config.toml
num_hidden_layers = 10
hidden_size = 128
num_attention_heads = 2
num_key_value_heads = 2
head_dim = 64
intermediate_size = 320
vocab_size = 1024
hidden_act = "swiglu"
norm = "rmsnorm"
norm_place = "pre"
norm_eps = 1e-06
positions = "learned"
qk_norm = false
attn_scale = 0.125
bias = "none"
tie_word_embeddings = true
parallel_block = false
init = "uniform"
init_std_qkv = 0.0524
init_std_o = 0.0117
init_std_up = 0.0524
init_std_down = 0.00741
optimizer = "soap_variant"
learning_rate = 0.00749
beta1 = 0.95
beta2 = 0.95
weight_decay = 0.04
lr_head = 0.00759
max_grad_norm = 1.0
warmup_steps = 200
schedule = "wsd"
decay_fraction = 0.95
decay_shape = "linear"
final_lr_fraction = 0.0
batch_tokens = [16384, 32768]
max_seq_len = 768
doc_mask = true
train_tokens = 122800000
max_steps = 5154
dataset = "wikipedia_en"
Each number is 500 + 40 x the weight over its row's rms, rounded and kept within 0 to 999. Layers, rows and columns count from 0. Numbers have three digits each. The size before them is the row's rms in percent of the matrix's.

# up: layer 3 MLP up, 320x128, rms 0.23, rows 93-109, columns 0-127
# down: layer 3 MLP down (transposed), 320x128, rms 0.211, rows 93-108, columns 0-127
# gate: layer 3 MLP gate, 320x128, rms 0.242, rows 94-109, columns 0-127
up93 100:457495532381485498482519563488450486495492508498511525482504495431509523492503521479577518446450528533493451591482506540454488479544427433483480527515564527514479547567509509515513503539498482543458471537484571571491592537501536493428491472480470524512498463565492533518468563515520534622574496505488506420549482506586495509518507475458422499542525514509587515474492519511564440480475
down93 094:532489555454473568483510548565529429485496492530508441504584554403451514534479555471446531495490509527499529533532497509527488500517553436458449492419503556534515559518549472532501515497492536497508418543502481596505557589501487521526453475505558514572444523550518568551484496522514506562524482487511522464470532518581507471511470523461459527429496489474600575478502471471526454460516
gate94 117:443550523513501516523463534521491402428480479524446540448428504515530465532535495505486483535492463494496454474501477471458488483498467526601481564510576474525508497536535459471448525540524500428538525535510503507452549408491419486574510489449494501476479539428491503548518577481504492503425466484445488558483486520483446526464529417492555491478457491474447515452533524565531474454377
up94 113:480464517475445466509474500567448560428476469473562497526465507537528465563499479504601519461484416552493534528524508520520427549485495546517469462504559436473515453510499501504490499493555447506458493520508540540501492522475523542454559450601494470544516517465451532409495440504466442521541483515447493479511491447525492447510514522520491402503526465538523494523514427487613596465460
down94 108:510539510551429478561449509465509483533432483441407504482437544563499433528493541509447548511496490435490504443429480421435486497525473515500508552468530527494479483498518476536484544466529467492446481490497543553525487416527423448452516513507531477473461509527446414508541492434511531506473517493523532508466505569441518516524566492523469498540536568410509449580512496499574520501414
gate95 103:524512383537522507497592486487491520503491477535478476544513442470525478516488511479482470491521482540478486437523488557477499482471492468568531507523525487463583574451532519458498460512500491498486425434545551525512542459507506456526479466481520450476455498420452461442593470481474458544552534506551553470573542547497467446544561442433445502461428517497470549464453487489585443529453
up95 108:530498474494524522471572505483427555509467465518506455463519451564491496468502532418441483429426586540474533437540507477487458508462537517449526528466446448458492540459421525541520561440497502408487468458514567547514508490513519467538493473461458494486591524507544491460466488502435431535540525489515490540573504525454508497525563502371441459479489469543488524490511525491537528533499
down95 105:475462408451515489483495489461423449473442499530524471454464549513458529450548500478535458529439546493394528462547459504497505467535461620464564437513511478467610537530466505483421518482498467525453511484548483514518520509556490479475475461481429507522523517518498477503486380481554477538540491486452469510463480425448591473554557502514475496532487516489491462532477481463516502543510
gate96 107:476497533519526483513509510429542445463459392549536541518434525517470498506490517501520507505538453466535519430447543504447456508459477503459487516514560463502541463476465521490451561525515484522490525520458517491515408464573486583489473445460520508479431534457529563553465506454564442505527563516492537499502424465511467470482538510414592496542532507506455514554453531442511550396540
up96 106:481520443424515529493408504521456480582494516409462506486487545484533425476545604503533479427488517504496473538546464497519513486475597510557560453514452519510480538475488529503536528543509514495496513528490444530507535616479533453515571452539504516530577485550480435498458445575484547499496481434455487478494546487518526514505464441480436469445500528495524493443480531486517479557425
down96 106:475533475528478542493485560449560477554529522553537484517489576527511536476495604531469481439445482465505510468473555488548473453535387484536499512559544455533520501519521524417533526530542527470484502456495520431469461514486469500488491597558449506492472553410439530486538490491533526433469480463483456427474562536478449492452568524532534458538528535527527434546558534503481552496495
gate97 102:464481509500507502524517499448420479514420572457551590491497523483512439487573553502460465493587528559457505522523505508489469508458544506444548467557449552572480491531526535492494499529543550519461506551521478504547561570529492453439510498521538479505537512447516461535416490542454410551491493495418471502448491509479526487550503448504456519402536533472556427492519490448490530454454
up97 105:482502510493492543527513553476547502468560406561464459462498505459536481542564479552443470413455497488501450462416498442529528508495523511549491572535474423473490515506481525539482537506593426443443532477455574498446472478535526545520547540462479512485526573478466547555474518477544515493490461520544535546534507460514444501439535511484506474564513479480407506507472508432526405504535
down97 104:489491497523424484421479509498534540483528509486496498564539503476404524559429545464468488445501498470474554463601550523541477489581463444473482483480530391458445475409516466476516538487512488533497528490466558572626406504524552527517497535467472537520507456483438505486489528461568519496481524472442448492529521504491510530471442434517542517531502486516508487535521513508487577512498
gate98 100:486500431556550457564544468491479479516461477505471473517561534534530507543574488511527505513547449480564493493510507512546493500524485478516538470523452515453467555488542507507570602436579411551539536518524492561539523506515527434455505486483463477527513575474531489456455462534474507506510538525479517622421482518468536521475553531483446472580512481517520440416411467510487527515546
up98 098:453533523466524475548441501453488504455510520439517574446570513442540554518523597481467518517521505460566489535434547487505495591496470474486464478468434543453484518546426576510529476491519507506536463525496468545483472552488593444503450517469499514481494495479578451510524449515562507479461520443524468555450529517551572532516498439433476456503518520525578425493554468534529446496498
down98 100:507496493500512481541485506459481478515475500526470517587577509451443514482493492527489473547600482505541467494404558462475463482489539499533409552563476474400505510461501485525543520441424503405492527522499489520508530482518489467513491440483534553490470481528559456488490502552549483523490438464578571476522481503508506460511469607469522481459437468412468540543537511540558456458553
gate99 090:463540479482546498484459526501553494589518500520533450545571524440568470488511510526488508482483455467520490500513462436545449534507458405546511509431447460417617499534445473466489535502493484493532473473503505430502500557484509481409362484494562524516520521513467484505545508551580486458533451509534444468538523477451492529478513522580509539456561467527480499483485478505477500475562
up99 088:527499514498487539510477532508412547454418508516504538502511519557396543533527430535504528557500575509460443503559444521476502461541536488533477566553450513544496494519537524534528449528506501527494517523551493559466543458445425525504548494558442495506469444488460545425496533477427506457520489496414511578471439465571526422516466513481461470479463542480565532455438490526525530496471
down99 093:487468522475429507470511539494561439462469555502493473510483478493507489500548428468471611517502505534485474467512413517438438534481522484485543523494482474570472452510545494470488433554466486527534527498570554543575493545453422532621524539515447498438492430575422484511493553486491468499466523546470514513512488475525510417551569480526495442515481467457516431527522511465474462473518
gate100 118:439440448545471466403479582508430458403477479493477538480527551550531393526543503555537515539474526488462557476536483512541428449473557493469538477465476477462529464507446492507452515557569484457543531470517521464506459504519486565580484540494507535454507505458492468473531514526460448472425482533497453508482446488478539526584457517464503455495421449508454459504479483469440515486500
up100 108:575517479506504506513494482508619482548510509559484483438506540439481565526592480482481464508532511489512425516558528506565510486456501541524527483520500547532409560478555460496527576547515490469499483484553485538470530449472484513464525487486492467510594472458516484536474511455455574519590537509460568463551485493448477511436517472511555536489578564478508580488560490556519481477553
down100 112:485585481419553538501454438436448495574530451516543455490545474506473536530501579521477508434481462482536526438476521482465550462556509476526490462515517539438466498501501550441483549469506619507492480495445499515487514479529528475471518561429458553483578440552546484530472508528542506480509491476481458505499506524462592490501450495535466498507588534472520468466496515462423470573420
gate101 087:469550528503519443471522491426528515496488509525476499467456476573569509551479474530512519542513410427520453455544533495472473406459427527537552499487545588444512450517507522520484427469463570490490499505461493475541588547471504511507496514538506440469506462495536526408513524428527414456492481465526487482454483473509435469505527579446467548507492511543504515489469507579562570531477
up101 088:514510525529498451489503508425462457535486517519468499544465482503512484443522477595423529575474451447505450550540533475490497449557527544516491545520539484455493496517455474505527459494525550462543485527525456476453564484483484521548533546467448504494515473451511509406508498467540488450510424488507461600446511501436446484492554439504466516520477388614442540460482505530531497456425
down101 091:518531436480500467504465468561536445455514509505478542525575395507503421511509476473488505591493484489480514432551498399484534474499444476534477521511539533538519503504472532566566459496474505460554492538561552522533466447474592542470476592563517524559524548491524493555474471472478505493473445496461521449485491447493444515535410520448437504538490556431483460496490517501508532467558
gate102 093:445569503522576468500514568466525501587475501446486455482497490537392503503533504444478567531560527526484468547441497514550520520578517403516501462495513530517571522515486555416501515536463557514474532487549529474466472528482600440505510552513508500490494461539512478417462504464429473492485567571514498583466519523497552485542495557564511505550444563530533487516474484475505484500491
up102 092:479465460546550473437414484501493500544507408494490543503529475480507503535547500586506510536449529430444483494482547531481523431512473534503507523498422497488560445577506463534580467512595598486441510480518514459517483488518464560529478524490438493483511482474491496503560581483474533499443494471538506487454499450472467510543479559452516561507454524505490514488480555469442503585611
down102 085:514475471553554488481471572552484545543441501518520507529513563510500506540498491476537565530489473529449548488556524528510454499542559549491467472477472486462478437386530494445561558494425477539597511447538518532430502535494473497589527472441495475499565485496473487460477532535583451553505483571502538481451476523466437468482540489500540523506499402493518482506471499419561472452468
gate103 104:441416531491516447474466499433551557414520576461493450468512543504469446550515506449494492545462573554483506505558475512457526496525571422523406484508537464509452508509510482551498580444505523500482498484521477438490520523521547541478506489421490440496494505474548489512418513508473493584502475546509489465454459586551517469505511428486506463500598488476471524548502506480410525498470
up103 101:556566530434435519532568489456567566552439477510506517471492540489505503500483472504498476541519500553500459517563485435570521546495445509406469563528527504517497506444564531450488445547473450447501489527508530620530568558505497500524477533497521528506484471539474472500478476400451526441511476497438544492520537477505552519543412516540492542520567545465517557465498519465491471534558
down103 100:444430495564531454507487465503510464515459594536515479554518464444432495503537507444528552531470531461505500458493486527517472482488451504461457455517499544553548467481461575592522539500477593502558548521475581504523499450497481496550549492516457433492495553426516439502474488472538495444467443550497541542535460602478498447562546537539538503472508535454586447506475485489491494507452
gate104 092:502499564511592513468568463547558478517461467427545517513487592471474490518435566481569489534509503475509536539482515489503534525516470524510498472496534506562484449522501535490473508529492478439568487439530449454483463484566444535546558455573541505476508491488459480466439473537468492456501526511583533539514512578500587570503573514515442463508513537515403542497466412492515560494518
up104 086:448492522493545493578504501533513496512463446467526459518506528435455515542452540580492455513499482537498473488468494494531477472522590556478514537564483447524448505558422497502531557423572507515472540452423504475450518406580510546504491487468412418517484487513440489483519503547523466538502490482509434511583468526547448551488476537572451510506546526495446474565510490488541477431511
down104 095:509485484442516487505526436492435493474491527529517527472493537549521472504586482492508502482522534509464475532445437492460451540472533548430552494511506471472517421522568524557486536458440523490447460458485522563533487613538483489571470490532485532482556472459494514494453529367516490484529461533554507534503416585543459469462521477497479525456455503511432434556513456454469537512569
gate105 112:482489465504564539486567506493518497500529493524486491505484539458469518578427528525473484540559511497487516395500482508434541562550469510578548508577485500508404515422547516483465497526489474463544481579540493494544585458489479570475462527516528483490537485540504535435475542465479458512429494481515543522595516591476529466527561542477574531527590478468516503474455505508493532546475
up105 105:507510504425523491464482480467598481497521535430478547502522458518475599475528450439537558511478472558560468480509541469527441491490521508430450469490508548466558468534478409476558417511518511491472446502559509535471428493533426498557514460488509468468524553512489444520519450444490585491610502501534471475421567467550487511487455525481460513556451470514452468534505482520499487485507
down105 104:483536538477443530468443483514511536508505428465452540469425442492514479500509563525429531453491465519522521532504498473478463531522517451539551492458534561518491534547501428477492434539488497512460527559507519456415430547527452435531445521488604467462452454481500559582568507502483518547521540458496455457490471504550472487561515474499462492516479509430610470509474421535494444502458
gate106 106:528557575459539474539525499553515482535492436471474541613493512504464565474507517430518469539508502486432474488530542449499538566495482435513393509420507531509469536454534424451482446496394491517546531468460469515538495446482509482483450471434531510520519481376411490499515524463546519497558534517506494507505443457517498446522514453539503502479487539523485537500477572511541471509528
up106 116:548559538484521480530456515550461534489494514481444544591500527466422561511467463562532478541477533475473503515517492441505506531509479412510446459422537530473429543432565449488472448551465524508536546450477541531525498495468530497534466531461492494506522436399443447457519522471543499524556561498434488504498485455455517426496560452558458471508473566466546464516447563509524478520539
down106 102:530441492509509509496494537583522439464494508546497484491500520486470423488527477467492503586472469458548469512458437521519504475539540540497534446502538446583550482467516466560577598519446467462502544491508494446570564514480444541540553520515491457520529510594507522566460472520546497486512539506470511507520531516466443465477489527473419505583459443425594552480474465513503451549494
gate107 102:469539518585545508494510529512445631513476484473506459461505530540480561507565491456487496588494502450576474441529559521479507540542507489487534503454473511454572445534499516457479568518478512524540445523446489520416522450483411551446565497552545502496550543481549448431521554466486547522474509555521478473455447549494511465527512505522534477468474513559454517532471506522486432545548
up107 096:486484505484452515481489486514533433382461473495460570482522464458492459529483485491545553495529495533452525491468488448522507425490448486497507531526548500509436519459455539505508424447546467480489566494515508469621492514487590498580472551447469492465481492497472578516518373531517407499515443441513521497541511468528515575476458511461457518510484481499541422560518477480493489462472
down107 097:523491481547487437547535442460497532454466498493432418475525464560463477487507481447536471454535484507519495494448524492500509417444424452532495512485506509486544502529524447507492547452465454488534537483468500414458436502527464472533487522495528509550442546511527483434492437538467511543530556575473518512481481474470479535500439490456614499421458530467525473529515425480610424439514
gate108 086:527460513495505534556499538497480525474538555525516415493505516504535452518429459559495517456464539546556502529591519476506457485475504477608480445498542497495503446529488505493505489495501518474494480554509537509511512455512519437544558529421496535560495507513493500486501500460517540515588424589456514431498564519541491533539551535531511440391477546550511448508504405505556478407457
up108 086:478520530442530504498483490542492573471539507560464424485531493484515497484489533550510464505567527517492506498447514543442529577522499575567541529483510548481494502488519488494462459516501457557531443506535563504626486539505578477489452461537460521524491464486482449507510441471485479514475526584511530503518592482437453420516499498546550460411497449511431406497553462546433512466509
down108 093:451534478502477574533524515493542417447497494521422451488500445474526446536513492506544459490457467455449549474541522437489529490517522451496518495504440468521493507512485501549609469517552497564529509484562520517492484544533476552462490497502478476518522541542461504471481533464525582508663477508447460486481527513428504506511542547531492488424539528481489566464534393525553499525433
gate109 118:535463592506550533542417474450575548463519466525510471524538420498493539435511569439515514389531483393428501454525549502492511495461526446555517552503534422520509533556503464475499530461465487535505490465468472465445460534503495440495474505472476519535496502547477481497534507411544519501502469466455575486482515468501501545520497487557521420487480562560448479517492492427477512488447
up109 109:469402524472562570531494504553499509444488475464497506508536502520549496442502546519541455488517476513476521496532515516497477498468488456542461500515494487532439527525532487532415498541529510565531481480464439541557504514509568514488487415511519445541537554536510537523535524511499466462532428468465559508522630480543577537480443425483489435491450502578523530479523529397450589507494